config.yaml
n_layer: 16
d_model: 128
n_head: 4
n_kv_head: 1
head_dim: 32
d_mlp: 512
vocab_size: 1208
activation: "swiglu"
norm: "rmsnorm"
norm_place: "pre"
norm_eps: 1e-05
positions: "rope"
rope_base: 10000.0
rope_fraction: 1.0
qk_norm: false
attn_scale: 0.177
bias: "none"
tie_embeddings: false
parallel_block: false
extras: ["capped logits"]
init: "normal"
init_std_qkv: 0.0345
init_std_o: 0.0
init_std_up: 0.0345
init_std_down: 0.0
optimizer: "soap_variant"
lr: 0.00842
beta1: 0.95
beta2: 0.99
weight_decay: 0.053
lr_head: 0.0103
grad_clip: 2.0
warmup_steps: 200
schedule: "wsd"
decay_fraction: 1.0
decay_shape: "square"
final_lr_fraction: 0.02
batch_tokens: 65536
seq_len: 512
doc_mask: false
train_tokens: 300300000
steps: 4583
dataset: "wikipedia_en"
Each number is 200 + 30 x the weight over its row's rms, rounded and kept within 0 to 999. Layers, rows and columns count from 0. The size before them is the row's rms in percent of the matrix's.

# layer 11 MLP up, 512x128, rms 0.255, rows 164-218, columns 0-127
101,212,192,205,206,179,240,196,281,158,236,152,206,205,171,150,215,191,249,199,214,189,210,155,208,209,221,179,168,184,188,200,180,177,182,210,243,218,232,176,177,251,179,187,181,176,206,207,201,199,179,197,220,254,209,201,210,191,206,228,228,181,194,265,169,261,236,206,192,206,132,205,259,182,199,194,162,228,154,231,199,172,223,207,219,192,167,176,152,223,250,196,169,184,153,230,207,171,122,135,236,196,186,235,219,222,159,196,171,226,207,207,267,211,198,148,229,164,252,200,195,182,218,199,246,201,199,200,260
100,186,170,176,148,152,171,229,256,204,234,187,193,207,225,243,168,132,234,158,210,183,205,196,185,240,181,138,239,183,186,214,161,258,237,216,214,256,155,158,171,165,154,180,181,178,188,200,199,209,210,172,251,167,214,203,203,178,209,206,212,182,242,213,220,192,166,204,195,170,227,194,159,232,192,195,231,171,150,176,244,205,228,207,224,112,181,189,196,188,192,229,192,190,168,159,201,251,170,235,222,244,240,254,146,199,209,210,176,195,178,167,179,230,174,172,231,205,178,215,204,230,238,171,152,221,202,162,194
099,206,187,258,204,198,180,241,138,189,202,176,196,182,181,230,164,153,210,196,190,200,182,203,204,172,181,211,235,232,195,239,149,157,176,256,237,204,207,194,208,233,216,167,172,217,219,234,196,220,177,146,188,184,204,198,178,189,153,210,205,204,152,216,151,173,190,192,186,246,167,208,209,242,217,153,219,183,167,221,198,203,148,221,161,202,199,185,238,135,205,191,228,165,165,231,187,187,223,233,241,244,263,209,238,185,195,188,233,209,182,255,180,295,232,253,195,159,254,228,194,198,173,182,197,186,205,255,146
094,200,214,241,200,208,218,194,191,189,212,180,182,218,245,170,225,235,206,206,201,187,194,216,198,209,236,246,245,222,192,260,202,172,194,211,200,171,115,196,157,181,211,211,165,163,145,193,205,181,221,208,268,199,211,218,195,165,193,234,151,185,234,167,209,206,265,189,204,241,206,159,201,219,198,210,151,266,197,239,195,211,170,221,190,247,173,204,210,172,222,188,208,189,173,121,199,182,221,121,192,163,178,142,231,198,184,168,211,232,197,171,183,196,193,224,225,203,174,234,133,131,213,154,175,237,178,161,228
102,144,192,173,239,180,193,256,131,215,143,196,223,181,200,190,209,160,193,242,215,155,220,161,197,210,185,205,170,214,199,182,209,198,237,218,209,223,205,221,235,179,178,161,172,201,175,142,223,196,190,201,200,188,194,168,188,277,263,198,216,238,140,206,163,173,185,258,150,203,199,196,213,169,190,152,213,252,226,197,198,228,206,210,233,202,265,183,227,223,203,223,207,260,193,267,227,191,226,230,203,181,121,190,255,227,196,229,174,223,189,180,234,229,193,223,171,184,196,226,222,238,211,237,246,192,196,155,199
097,148,197,169,215,203,166,201,210,244,219,217,195,196,198,219,145,261,207,252,164,171,201,181,163,206,168,193,209,209,212,227,225,204,162,236,222,196,235,217,217,230,176,262,170,278,180,243,140,216,212,203,192,185,221,197,169,152,221,193,220,174,241,198,196,173,189,182,228,185,253,208,199,234,211,151,224,219,191,217,196,189,162,268,168,271,210,171,197,212,227,195,215,253,232,226,210,142,207,261,224,208,155,240,196,193,198,254,132,214,203,182,204,164,189,194,165,254,187,197,217,177,215,231,256,199,181,184,194
101,164,176,164,164,156,228,148,211,255,257,219,183,203,152,217,158,190,220,197,189,205,166,192,220,222,200,176,201,183,174,194,270,171,208,224,133,121,192,172,199,219,249,182,217,178,208,222,189,209,210,216,257,198,171,197,229,224,231,241,174,218,212,174,233,202,249,229,208,126,208,181,212,139,160,185,238,199,191,217,196,213,207,236,238,194,192,243,222,199,198,208,205,219,203,192,209,260,148,239,235,117,166,244,173,230,220,160,220,159,169,208,243,226,194,201,224,183,187,204,229,188,229,199,203,228,208,195,230
104,200,127,167,193,173,210,205,181,161,206,231,234,221,196,180,185,216,170,231,205,169,203,199,174,186,174,243,215,233,191,181,137,234,205,202,160,198,173,214,190,185,134,225,244,182,178,212,223,190,203,175,165,199,223,214,182,221,176,228,173,205,220,189,233,191,203,183,177,198,184,180,235,190,228,206,216,160,202,185,137,242,234,193,283,184,224,200,176,189,226,193,229,217,133,202,204,223,122,138,222,237,137,227,173,202,214,190,169,187,214,260,176,284,217,232,159,218,163,192,199,198,167,205,151,154,244,180,193
100,213,172,222,224,223,231,208,191,224,186,153,186,230,206,226,206,191,206,205,196,229,160,197,178,179,178,222,200,205,197,223,154,162,198,223,218,233,218,149,213,230,231,146,226,217,167,255,211,125,195,155,214,264,155,227,197,208,223,172,203,177,184,183,214,136,191,204,262,185,215,248,239,179,171,203,164,213,271,221,167,173,232,178,190,208,187,191,245,253,223,166,228,160,240,214,192,176,193,193,193,252,143,265,216,183,203,191,202,195,243,217,230,252,208,201,200,238,201,252,242,148,190,243,190,209,171,237,176
098,256,213,271,248,230,235,210,246,220,234,255,215,196,225,120,192,233,215,191,142,264,186,200,199,174,175,219,170,221,195,208,202,153,177,233,196,188,163,173,166,237,184,157,179,158,209,175,179,177,227,240,183,156,207,200,198,180,164,218,186,249,202,181,226,200,203,246,187,209,190,160,198,172,162,220,186,158,187,232,230,205,227,208,198,135,207,164,220,208,186,227,146,228,216,198,200,269,197,188,223,190,177,183,239,131,161,192,200,207,186,188,154,236,188,158,249,240,210,169,187,237,167,174,221,212,198,210,209
104,168,204,221,229,204,164,257,186,212,222,217,161,235,236,182,163,191,235,160,195,201,174,222,150,188,189,253,152,257,223,205,188,163,183,152,199,186,187,205,187,198,211,176,181,185,215,209,159,229,157,157,202,193,227,191,118,186,182,198,204,175,232,176,228,181,207,173,220,223,200,171,227,224,239,219,211,209,226,232,180,165,195,204,148,191,202,193,194,187,215,227,152,226,212,179,240,174,198,231,191,220,183,183,211,241,198,249,187,257,143,127,184,257,153,131,256,196,182,179,173,144,161,181,184,225,157,212,239
096,230,130,182,196,181,217,216,238,151,202,187,151,214,229,170,193,217,187,184,194,211,180,159,200,212,194,197,202,177,196,240,247,172,198,196,251,231,222,187,182,177,162,243,176,250,205,207,234,208,206,156,189,197,191,223,138,257,173,190,204,160,238,213,195,165,232,168,190,193,203,184,180,202,197,244,200,202,243,131,210,139,237,234,215,211,156,212,290,215,234,163,217,175,178,191,166,236,178,212,190,219,165,182,208,191,197,156,250,145,213,157,213,234,219,236,165,186,209,194,260,203,204,209,125,231,237,214,220
107,175,170,238,183,146,228,219,203,200,229,211,177,196,135,176,219,206,206,204,222,242,224,236,220,227,232,206,205,248,228,174,183,199,159,205,152,200,222,179,220,144,221,205,191,249,186,191,169,199,275,210,186,182,235,244,180,147,233,195,203,195,215,149,203,194,207,174,248,156,283,190,235,232,205,167,204,243,245,184,237,201,222,241,188,176,178,225,254,178,228,206,190,190,208,176,240,180,192,214,158,187,240,211,174,184,235,181,192,187,235,194,183,206,177,237,205,178,233,181,243,116,190,211,215,182,214,127,151
092,195,187,164,203,239,225,210,258,217,235,227,217,170,271,174,189,232,193,195,246,208,197,185,189,234,176,171,185,165,222,187,203,225,195,217,248,203,208,182,204,225,211,180,177,204,276,159,193,187,164,196,232,250,191,196,274,216,229,193,230,184,164,201,160,145,198,180,210,179,208,223,199,253,229,177,168,212,189,203,198,180,184,184,177,189,212,197,221,182,245,179,194,228,203,263,243,274,233,171,219,226,233,158,181,169,224,164,171,174,220,202,193,184,210,166,223,280,201,228,140,200,251,164,179,251,144,220,212
101,218,226,247,210,193,203,165,183,246,204,199,207,183,223,187,193,165,204,154,231,192,192,190,189,186,202,207,212,225,217,144,246,192,210,211,260,228,171,198,198,243,249,181,254,256,215,168,237,185,224,183,208,229,225,204,188,193,241,168,137,194,200,235,212,241,187,132,188,261,176,191,235,151,180,247,250,205,256,205,224,156,192,205,175,174,175,204,197,237,227,179,205,244,236,223,246,192,197,227,147,204,206,246,279,179,168,147,214,179,203,173,240,186,168,157,209,227,183,246,226,204,188,169,196,225,215,232,231
102,202,179,201,198,163,251,179,225,203,209,228,215,191,169,211,216,208,224,216,200,222,253,217,194,178,196,188,177,182,191,172,189,227,233,196,191,197,164,236,186,186,198,184,179,220,217,206,139,183,193,227,210,240,198,210,148,128,192,210,134,196,164,263,170,196,203,210,168,170,228,202,176,171,174,158,189,201,190,156,239,178,161,225,189,248,184,119,168,253,205,209,180,216,154,197,151,179,242,199,176,248,214,239,205,222,191,209,184,188,99,208,187,176,220,144,196,158,203,133,153,210,254,235,194,192,182,196,244
094,191,190,190,186,186,172,152,238,200,196,204,204,187,153,196,197,173,279,231,201,278,171,214,177,224,178,207,173,238,119,228,212,236,192,222,204,228,190,161,196,168,197,228,192,210,190,237,208,189,122,146,226,209,199,224,215,181,211,198,225,205,162,241,196,190,203,215,185,195,171,206,194,225,214,183,150,176,163,215,223,227,267,194,193,197,224,203,228,228,159,225,239,274,191,203,168,195,170,152,242,180,157,211,172,189,239,244,136,206,219,209,197,248,235,161,192,220,168,237,145,199,175,193,222,175,226,164,240
102,166,205,218,173,134,176,231,195,218,170,203,162,213,170,219,229,154,193,206,181,175,238,190,220,256,193,161,173,201,205,188,232,256,172,233,219,203,207,147,160,199,202,175,197,148,161,180,269,208,208,184,173,200,201,198,210,138,154,245,208,233,261,221,219,199,150,149,190,190,221,222,231,217,237,194,187,176,206,266,299,186,157,208,209,250,215,237,214,189,207,235,194,142,218,190,159,132,193,226,158,178,213,184,183,169,198,231,159,216,191,189,200,196,183,211,185,228,162,203,203,233,226,195,194,204,231,199,180
093,179,250,185,240,185,149,213,178,195,176,179,203,239,168,182,261,223,174,250,154,179,228,162,235,197,231,222,252,201,206,163,248,201,231,166,140,195,252,266,208,208,198,161,214,170,235,217,168,193,209,174,206,178,166,186,262,222,225,207,202,183,222,201,184,219,190,184,208,276,172,181,185,220,162,220,221,182,232,226,139,259,200,179,206,203,189,193,282,193,224,182,206,210,185,225,192,213,211,242,185,212,177,267,173,194,225,170,140,231,181,220,202,226,206,214,168,171,180,245,221,237,232,210,195,242,200,209,175
101,179,155,181,180,188,210,200,158,211,184,210,194,193,212,171,184,237,193,186,238,187,192,234,202,225,121,189,170,197,235,210,210,156,203,240,194,152,175,186,207,116,199,220,182,185,222,238,183,184,242,205,200,245,173,203,179,151,149,240,128,233,216,148,191,202,187,250,212,205,169,220,233,226,242,185,182,160,169,190,183,193,161,228,187,143,242,151,222,273,202,210,148,211,153,218,146,169,217,215,224,231,196,207,192,205,188,136,190,224,199,207,214,186,201,183,152,198,222,246,198,176,175,187,204,259,218,157,212
103,196,231,235,158,206,139,227,206,186,229,189,215,246,237,217,216,223,207,228,246,174,212,192,184,190,205,216,143,220,210,167,254,192,168,220,149,180,186,206,196,143,200,272,225,258,165,208,198,202,221,171,215,211,235,163,173,181,191,223,223,242,139,151,196,225,160,171,228,158,196,261,217,194,212,179,253,156,181,178,179,238,176,245,246,225,253,231,180,225,174,202,184,198,251,165,187,208,173,238,182,222,158,208,171,182,177,182,209,189,218,202,269,186,181,223,256,227,200,217,229,177,197,244,205,201,190,235,169
103,255,235,215,225,221,175,238,217,214,187,159,230,190,165,177,232,201,167,190,147,178,189,172,163,148,178,196,200,197,168,162,157,160,172,231,202,206,204,182,242,215,174,169,170,180,193,133,211,198,209,228,169,238,235,147,182,175,174,184,189,177,176,178,151,207,199,213,206,226,135,217,185,199,271,165,214,233,242,227,174,216,180,250,200,261,229,173,215,245,228,166,204,159,188,192,190,158,203,222,133,186,213,196,185,174,231,171,167,186,235,202,199,187,200,226,194,189,131,219,216,234,233,258,245,151,219,200,183
109,262,217,247,248,200,240,220,190,208,234,189,153,217,192,225,215,258,173,201,210,176,149,229,188,199,246,254,217,152,192,199,154,235,164,202,188,214,258,201,185,195,162,182,174,155,146,235,198,175,236,172,204,195,153,209,168,220,140,155,183,200,227,198,200,151,227,207,224,212,183,174,190,212,137,227,238,199,195,200,222,157,155,195,216,206,199,182,232,183,225,214,136,195,203,235,202,174,190,163,266,156,133,192,244,205,201,198,160,209,204,192,217,225,240,153,163,169,180,184,204,166,180,200,223,195,245,210,167
102,173,178,198,208,239,197,260,189,206,179,224,124,203,164,184,199,203,210,218,168,157,164,162,227,198,191,175,239,221,177,235,178,144,205,243,230,183,178,228,208,191,176,136,228,162,208,200,192,171,216,257,184,214,218,168,199,182,199,196,209,213,144,182,201,208,170,163,220,184,257,197,219,201,275,195,191,179,165,181,188,196,196,175,202,201,201,146,209,204,148,159,208,195,212,232,194,206,205,184,221,229,223,221,226,258,219,97,236,162,199,255,202,218,229,212,170,166,184,166,209,161,173,141,196,259,242,227,205
099,201,244,238,226,208,198,245,204,201,247,145,207,238,219,234,155,171,196,204,141,241,164,200,175,145,175,183,179,200,177,182,184,138,162,217,194,132,206,212,209,215,222,166,213,226,228,235,199,215,219,246,234,195,245,196,172,186,228,232,225,240,229,182,218,227,211,220,197,209,204,187,238,251,157,148,247,221,225,228,202,213,196,235,161,186,151,190,191,218,173,159,178,151,184,191,223,178,177,207,162,114,231,202,226,188,186,206,209,140,187,177,177,205,209,240,195,270,246,240,192,204,198,187,230,199,191,236,241
105,261,244,174,178,199,220,160,174,255,224,185,227,200,234,217,242,188,153,186,158,184,188,229,194,278,206,181,141,177,230,203,188,184,215,181,227,238,192,204,160,213,242,169,211,197,231,214,205,190,203,233,254,228,218,166,194,163,171,135,204,217,220,200,184,228,222,130,203,227,174,177,233,220,248,184,188,166,185,246,225,211,196,234,250,160,193,213,221,210,215,213,201,153,221,200,163,169,208,198,208,192,236,228,223,185,151,211,139,195,255,186,209,136,207,218,145,210,259,240,201,237,191,232,199,174,198,238,218
106,186,179,196,188,181,219,149,179,197,197,240,206,196,204,222,237,208,246,226,167,163,214,212,225,209,214,230,161,216,199,193,197,199,173,213,229,230,129,203,240,164,196,241,180,176,203,260,146,195,222,139,141,195,217,185,247,236,184,187,146,150,238,213,207,191,208,202,124,139,208,242,174,235,197,225,191,190,172,264,195,183,227,187,189,196,266,205,177,190,197,212,149,241,238,168,199,150,182,187,240,201,201,199,220,167,165,171,201,182,165,169,224,216,196,252,174,259,133,178,218,189,208,207,224,239,217,202,193
102,216,191,204,219,211,192,196,200,175,233,176,188,214,171,145,240,120,249,159,183,177,199,164,175,218,183,181,167,204,182,211,198,156,144,266,250,199,244,206,235,205,216,177,209,204,193,186,233,212,206,213,236,281,202,223,144,224,173,206,162,226,230,216,222,171,203,190,260,191,243,187,193,179,196,198,221,191,268,191,201,188,182,221,149,187,209,234,173,234,222,192,167,192,229,249,222,233,214,200,204,162,160,224,199,202,240,168,228,221,175,161,197,224,239,247,211,189,176,132,200,246,228,272,175,189,227,224,171
100,177,223,215,186,190,254,201,222,202,234,210,166,210,224,241,190,199,259,164,192,255,184,240,175,176,213,216,239,250,165,92,179,192,199,158,165,251,219,143,235,248,212,178,249,179,162,213,211,139,207,194,186,196,197,241,149,176,220,177,205,229,185,207,252,166,200,186,215,170,212,153,153,215,240,229,197,223,213,186,197,200,163,202,182,188,253,176,205,220,188,171,176,190,157,283,189,206,221,191,217,190,164,205,190,174,204,215,202,177,199,131,161,206,195,178,185,206,208,190,145,167,198,219,207,223,165,188,175
099,216,218,217,216,186,205,225,167,192,205,120,219,222,240,250,158,193,263,197,212,180,211,217,202,195,218,207,164,174,271,206,159,210,203,210,201,223,220,177,179,175,220,197,188,198,209,161,253,236,243,196,198,183,233,219,185,209,154,198,175,247,185,202,189,224,177,197,222,216,225,238,162,203,174,220,196,170,299,200,240,206,236,205,221,208,111,197,155,223,156,206,198,216,235,190,218,191,207,205,252,186,214,192,221,178,162,206,186,241,188,200,165,202,177,175,183,181,155,160,190,289,134,157,229,195,219,236,186
106,198,172,148,229,169,209,172,205,198,178,134,196,210,226,166,172,189,220,247,206,206,172,194,153,250,208,245,177,117,144,213,235,216,178,143,198,225,187,207,262,187,209,218,205,208,184,182,183,190,176,201,255,151,173,191,169,208,220,243,226,191,161,244,160,179,220,214,216,214,228,205,227,214,250,173,219,179,208,225,186,201,201,268,186,153,194,219,203,180,265,188,215,189,212,169,150,170,195,221,173,182,190,213,295,177,184,182,183,211,217,203,237,244,179,161,201,195,153,189,177,225,245,228,208,165,177,229,172
088,131,234,206,188,190,195,265,184,211,167,203,200,231,236,242,196,183,235,183,263,198,240,193,203,251,253,204,175,224,213,237,209,190,165,235,210,162,191,194,125,183,191,207,186,167,238,203,208,224,192,206,215,196,185,258,217,239,161,158,204,144,181,251,204,208,222,228,154,170,170,171,251,133,120,144,232,190,213,173,174,176,222,176,201,210,214,201,208,183,193,160,190,242,187,217,201,229,168,154,207,230,133,190,173,209,238,220,193,214,189,217,163,248,192,179,206,179,171,168,190,197,197,233,223,238,216,213,207
105,207,198,173,163,179,207,237,167,196,142,234,176,200,248,212,177,213,222,211,218,151,208,230,198,218,170,160,140,190,199,214,152,199,204,191,220,192,193,159,221,207,226,210,186,202,207,207,268,199,173,156,184,200,221,163,132,223,184,238,218,240,208,208,194,189,193,195,206,225,188,190,199,204,231,174,203,197,223,202,233,155,164,219,168,276,160,239,229,187,242,192,153,225,206,153,210,155,170,261,193,226,203,188,182,196,211,227,223,218,267,208,164,207,202,161,212,192,202,213,207,202,285,210,196,194,76,211,213
094,224,231,199,244,200,182,207,193,208,221,185,224,239,190,203,194,213,253,169,260,203,159,246,178,169,203,244,224,190,184,212,221,209,195,204,238,196,213,207,190,195,224,187,201,167,190,256,175,222,245,221,191,210,216,216,200,157,184,136,193,187,210,170,250,193,220,176,288,240,224,206,189,202,184,233,199,246,153,214,171,178,176,241,200,184,234,244,146,168,238,209,240,239,233,205,213,165,214,253,155,183,215,158,221,180,229,198,187,144,177,170,256,216,260,185,192,244,236,238,192,210,221,187,118,251,183,194,208
097,225,254,182,181,221,201,211,207,213,174,232,169,154,194,219,177,167,208,234,134,191,196,208,192,240,184,244,186,256,161,165,225,173,188,199,252,246,164,116,208,211,208,200,199,186,216,230,220,171,207,192,215,238,252,214,145,221,199,201,173,217,186,228,195,220,187,237,190,200,180,166,226,215,214,204,181,216,116,190,220,250,193,204,174,211,161,274,229,213,183,192,254,183,207,247,171,156,227,198,171,185,273,180,177,219,135,259,196,227,203,187,217,180,213,172,261,179,222,199,197,178,168,177,169,192,167,199,196
111,176,152,160,228,277,167,189,191,257,209,183,194,157,219,225,172,205,199,211,205,256,251,168,196,187,230,239,244,209,230,185,226,180,196,192,236,221,227,195,231,214,205,224,157,194,198,235,267,214,192,170,188,207,178,194,192,232,208,209,201,247,178,215,179,209,202,178,105,203,193,200,214,191,150,205,263,202,165,194,151,208,196,193,195,194,220,210,213,201,179,182,205,229,168,263,160,174,219,182,243,155,251,145,161,176,153,221,225,139,181,231,203,230,218,265,211,188,205,230,196,222,216,215,225,212,206,266,193
089,200,212,232,213,206,158,201,209,162,240,191,182,218,151,224,224,213,177,148,181,209,205,193,197,195,242,228,200,227,206,166,149,261,283,205,179,199,300,206,180,205,196,248,173,162,204,211,176,239,225,245,231,234,204,261,179,222,164,201,251,199,225,256,161,178,127,215,186,174,200,189,151,182,204,158,237,188,162,188,183,200,250,154,173,199,234,171,193,165,188,242,226,193,192,215,185,204,200,200,191,209,159,240,196,164,218,232,222,179,228,179,192,210,198,245,187,240,202,193,174,188,233,148,224,248,195,200,182
099,170,212,251,194,164,250,242,201,167,195,213,175,168,233,222,180,172,198,188,192,214,216,203,245,200,232,153,197,210,146,185,164,156,184,235,199,259,279,191,180,217,182,221,205,231,142,166,202,228,280,229,220,232,184,216,209,207,197,184,193,195,259,206,212,153,188,196,195,181,182,227,172,158,249,173,178,172,251,172,259,193,177,193,208,169,223,181,160,169,205,254,233,215,183,209,218,202,160,188,208,215,231,223,232,247,174,200,113,212,194,200,172,162,235,255,205,208,177,185,233,153,198,192,202,210,241,195,197
103,153,135,164,273,152,235,178,266,243,227,201,214,255,120,170,180,187,162,176,164,189,163,164,214,171,178,214,188,227,204,134,182,180,178,206,195,187,241,197,181,146,218,225,227,225,208,189,198,203,217,155,163,135,205,202,209,181,211,176,208,185,176,185,208,156,182,220,217,218,167,189,226,207,215,259,185,213,177,206,208,159,173,241,186,244,249,159,160,232,196,200,216,231,219,191,209,144,192,222,167,252,249,223,173,187,211,227,212,225,193,206,232,182,156,216,216,172,193,204,164,194,197,149,201,169,195,194,223
089,187,185,194,212,201,212,272,185,185,232,267,225,199,173,224,182,224,291,223,221,162,225,208,163,155,188,229,201,220,173,200,212,182,231,225,206,206,282,194,183,217,168,190,199,191,250,198,196,228,232,223,262,189,242,217,206,167,167,231,205,238,174,209,198,197,196,147,146,222,156,230,199,233,185,211,213,208,187,174,145,238,235,221,160,193,176,202,234,126,145,184,179,227,197,194,220,189,181,206,192,213,197,180,134,240,218,217,212,188,160,195,188,255,224,255,154,190,216,183,210,182,184,226,166,218,216,162,241
097,149,229,170,224,214,144,164,226,206,154,176,269,200,178,241,226,184,165,191,253,209,157,222,206,181,171,185,171,206,124,230,208,162,165,187,244,164,152,214,220,170,213,211,144,222,201,214,182,204,186,209,237,186,212,174,154,187,208,180,261,233,199,190,227,170,211,235,211,220,165,180,212,196,233,191,269,199,178,199,267,250,172,198,217,189,149,172,192,177,193,203,178,207,207,151,160,214,172,181,179,163,205,207,204,203,227,236,171,189,236,200,202,215,200,153,194,116,165,175,190,202,166,191,196,158,259,207,197
110,176,209,199,220,194,258,220,156,177,263,194,190,232,223,180,175,216,197,225,146,214,256,249,189,185,203,184,211,200,185,189,179,133,226,192,197,166,188,112,177,181,182,183,224,210,192,187,180,227,184,171,249,203,208,167,175,204,228,216,175,195,219,147,270,230,194,178,240,202,134,241,184,134,201,228,246,214,191,166,238,222,191,178,206,141,241,193,268,222,205,194,178,180,205,235,197,208,206,219,164,152,196,230,222,208,242,172,147,214,219,147,197,209,188,180,210,187,258,199,160,179,208,198,167,214,210,200,246
098,165,239,178,179,167,236,206,185,243,223,216,258,197,181,223,170,259,184,181,234,213,150,241,204,222,168,237,219,230,221,146,215,255,196,233,221,194,203,185,193,242,216,198,153,190,187,221,224,236,231,195,250,149,157,230,220,160,183,176,143,172,188,194,213,222,187,184,245,199,201,222,215,207,208,131,150,263,181,260,232,200,173,191,235,219,185,196,201,179,148,242,188,213,200,221,209,206,163,207,201,150,243,189,175,195,219,178,182,147,244,180,176,196,277,187,224,255,184,242,181,174,220,204,173,200,209,212,189
088,206,189,230,215,240,223,151,174,174,216,182,195,223,154,218,165,186,168,188,223,208,179,211,163,210,224,191,185,240,162,137,182,184,220,140,224,176,184,227,220,176,245,272,232,175,183,164,261,188,191,215,192,229,192,169,274,183,149,175,204,177,182,184,188,224,207,151,221,240,189,159,202,137,135,249,207,187,185,129,174,178,188,195,226,226,193,205,239,183,178,172,221,147,223,240,213,197,209,177,222,201,219,201,217,250,297,190,175,219,212,191,222,199,216,174,177,189,220,182,180,170,208,211,210,244,173,178,206
117,198,216,203,191,239,165,164,140,197,256,209,207,199,288,264,215,222,240,187,230,265,180,271,198,196,205,223,203,201,163,182,166,179,169,164,167,136,235,171,159,155,165,234,207,204,235,142,203,178,244,236,220,203,199,230,196,206,193,215,233,176,228,183,168,128,203,190,194,172,181,177,208,193,183,224,212,203,162,152,161,200,234,236,209,239,176,201,242,190,208,178,204,233,181,238,196,227,216,230,257,169,190,176,215,221,222,179,195,179,186,190,216,158,176,166,209,194,204,232,214,135,250,218,213,177,197,179,210
113,184,221,176,228,208,198,188,217,164,243,220,160,165,174,163,169,198,191,236,150,229,209,193,204,186,202,190,228,178,192,200,251,179,207,180,233,182,185,229,193,201,191,154,229,254,193,218,145,215,229,186,182,171,203,205,223,186,175,231,202,251,165,229,188,215,255,251,211,247,211,222,211,207,169,191,208,264,144,227,211,192,206,219,161,131,271,184,170,220,237,207,169,204,227,218,195,205,226,208,200,214,208,185,207,263,216,227,191,200,212,177,133,186,184,150,196,193,130,268,148,185,214,212,160,178,120,229,207
099,196,215,137,237,238,203,190,233,173,185,208,183,171,184,226,181,237,163,226,224,178,156,183,202,226,179,148,177,168,183,244,156,155,147,214,181,201,247,209,181,216,230,181,210,216,225,166,260,191,127,212,237,155,184,203,236,218,189,233,191,184,215,255,215,172,262,178,238,179,224,200,170,182,145,202,243,235,202,208,170,189,212,148,161,213,200,191,225,188,220,248,205,245,170,227,241,193,169,154,195,167,209,186,252,256,222,200,196,164,211,189,231,258,173,168,242,190,203,202,215,215,163,250,175,194,179,206,171
104,187,194,223,205,188,233,175,209,212,240,209,229,191,140,150,204,179,192,186,163,218,201,200,144,149,244,198,169,200,135,154,212,175,248,287,210,214,209,212,195,233,241,175,252,231,243,207,230,172,178,219,200,205,173,210,213,170,193,222,174,240,239,149,222,210,185,205,213,191,164,164,217,246,206,179,201,155,210,189,201,228,237,252,167,247,185,212,189,175,226,203,174,187,172,201,133,105,215,158,208,222,219,219,182,198,179,194,276,226,176,215,186,198,208,190,198,225,194,223,230,168,191,210,213,243,186,193,142
108,209,170,188,195,169,180,229,187,123,235,219,234,157,179,215,174,198,149,182,175,229,231,220,210,169,241,195,186,183,147,201,192,194,230,215,177,205,230,200,194,205,165,171,224,196,187,183,182,204,178,228,159,154,223,145,179,163,209,202,239,190,165,192,177,213,166,194,248,228,184,217,186,187,205,197,128,164,173,173,160,199,239,177,184,230,185,187,160,195,207,131,182,215,188,217,219,165,280,223,223,220,237,212,209,208,198,202,197,222,186,200,218,236,235,275,225,208,242,237,274,275,152,187,180,151,167,208,195
100,203,233,122,242,230,235,231,167,194,248,191,270,200,201,185,149,188,187,166,175,186,170,266,237,180,228,175,152,213,220,217,168,211,219,215,223,193,230,209,188,195,148,155,194,199,204,156,231,183,210,258,221,191,172,201,113,197,216,206,185,227,182,202,242,230,175,238,153,233,207,176,210,143,190,202,242,230,196,204,251,213,161,281,207,160,178,228,256,238,191,160,209,183,170,197,213,206,191,186,174,177,226,201,224,210,215,244,207,176,169,196,220,188,233,200,170,184,175,249,193,168,204,195,176,178,240,207,185
104,190,175,248,224,199,192,178,185,249,172,205,204,227,201,258,153,166,164,223,204,164,222,190,235,159,232,227,207,233,202,184,213,293,264,193,218,247,161,215,143,262,170,250,175,201,178,193,200,221,204,173,172,219,189,216,209,190,191,232,182,181,247,183,208,184,187,234,233,187,222,205,212,202,205,201,252,203,211,264,229,192,210,227,198,192,201,269,206,184,234,150,156,185,167,152,213,182,232,192,159,158,209,191,241,183,169,229,197,221,197,199,191,265,141,198,167,234,186,223,195,202,155,170,263,194,207,180,211
094,209,240,175,240,162,220,149,136,250,197,184,213,220,260,161,235,171,178,183,189,175,192,113,158,166,199,192,174,197,204,222,215,209,205,177,211,200,165,227,218,183,233,226,214,226,252,180,200,144,231,236,256,192,204,170,194,185,146,230,209,182,233,217,157,217,190,225,191,227,194,228,228,145,210,259,185,218,251,179,230,168,173,220,210,220,230,228,227,146,206,245,174,228,230,222,231,193,144,222,173,225,246,172,214,166,211,188,205,198,197,183,227,228,161,249,219,217,182,234,242,210,229,200,196,180,241,238,175
101,206,185,208,284,186,189,171,209,139,179,172,197,212,227,168,224,177,191,231,195,121,180,149,267,191,226,148,116,204,153,232,185,189,244,211,182,187,256,215,200,226,240,196,202,157,223,206,195,241,199,203,179,166,185,228,234,203,190,156,148,167,224,177,145,205,225,185,181,186,210,208,172,236,160,188,152,204,214,235,167,202,230,199,143,137,214,172,157,210,205,198,189,190,185,166,193,140,221,168,188,168,194,268,217,194,195,179,222,211,212,210,190,235,201,205,216,188,174,197,171,198,206,199,184,225,217,156,240
100,223,234,223,226,217,186,182,204,229,182,216,175,230,207,203,178,221,168,193,200,162,141,178,176,129,176,151,197,175,220,196,203,174,214,224,245,229,206,184,226,187,196,166,252,195,194,172,216,169,195,240,224,181,115,199,216,260,182,168,207,236,164,163,248,176,211,210,206,231,256,190,216,196,234,200,176,190,252,155,265,218,165,187,233,197,190,199,157,199,177,227,184,169,213,172,190,141,183,204,169,187,283,153,213,182,177,219,218,241,170,204,184,245,221,232,177,197,226,255,184,223,201,181,182,153,256,209,177
096,173,203,182,192,177,144,215,207,175,233,153,225,187,165,173,156,186,208,195,196,226,189,224,205,201,202,213,205,219,232,193,169,207,198,140,174,242,199,168,130,207,181,167,160,168,155,210,189,264,172,232,209,181,169,228,170,230,211,178,216,216,163,232,209,217,194,218,172,172,211,183,210,226,176,190,229,177,218,193,256,193,235,205,171,218,258,246,195,196,164,186,204,295,193,157,246,229,251,162,266,156,179,165,218,155,197,201,187,165,161,177,206,225,227,165,216,174,151,234,148,207,237,192,228,212,235,175,173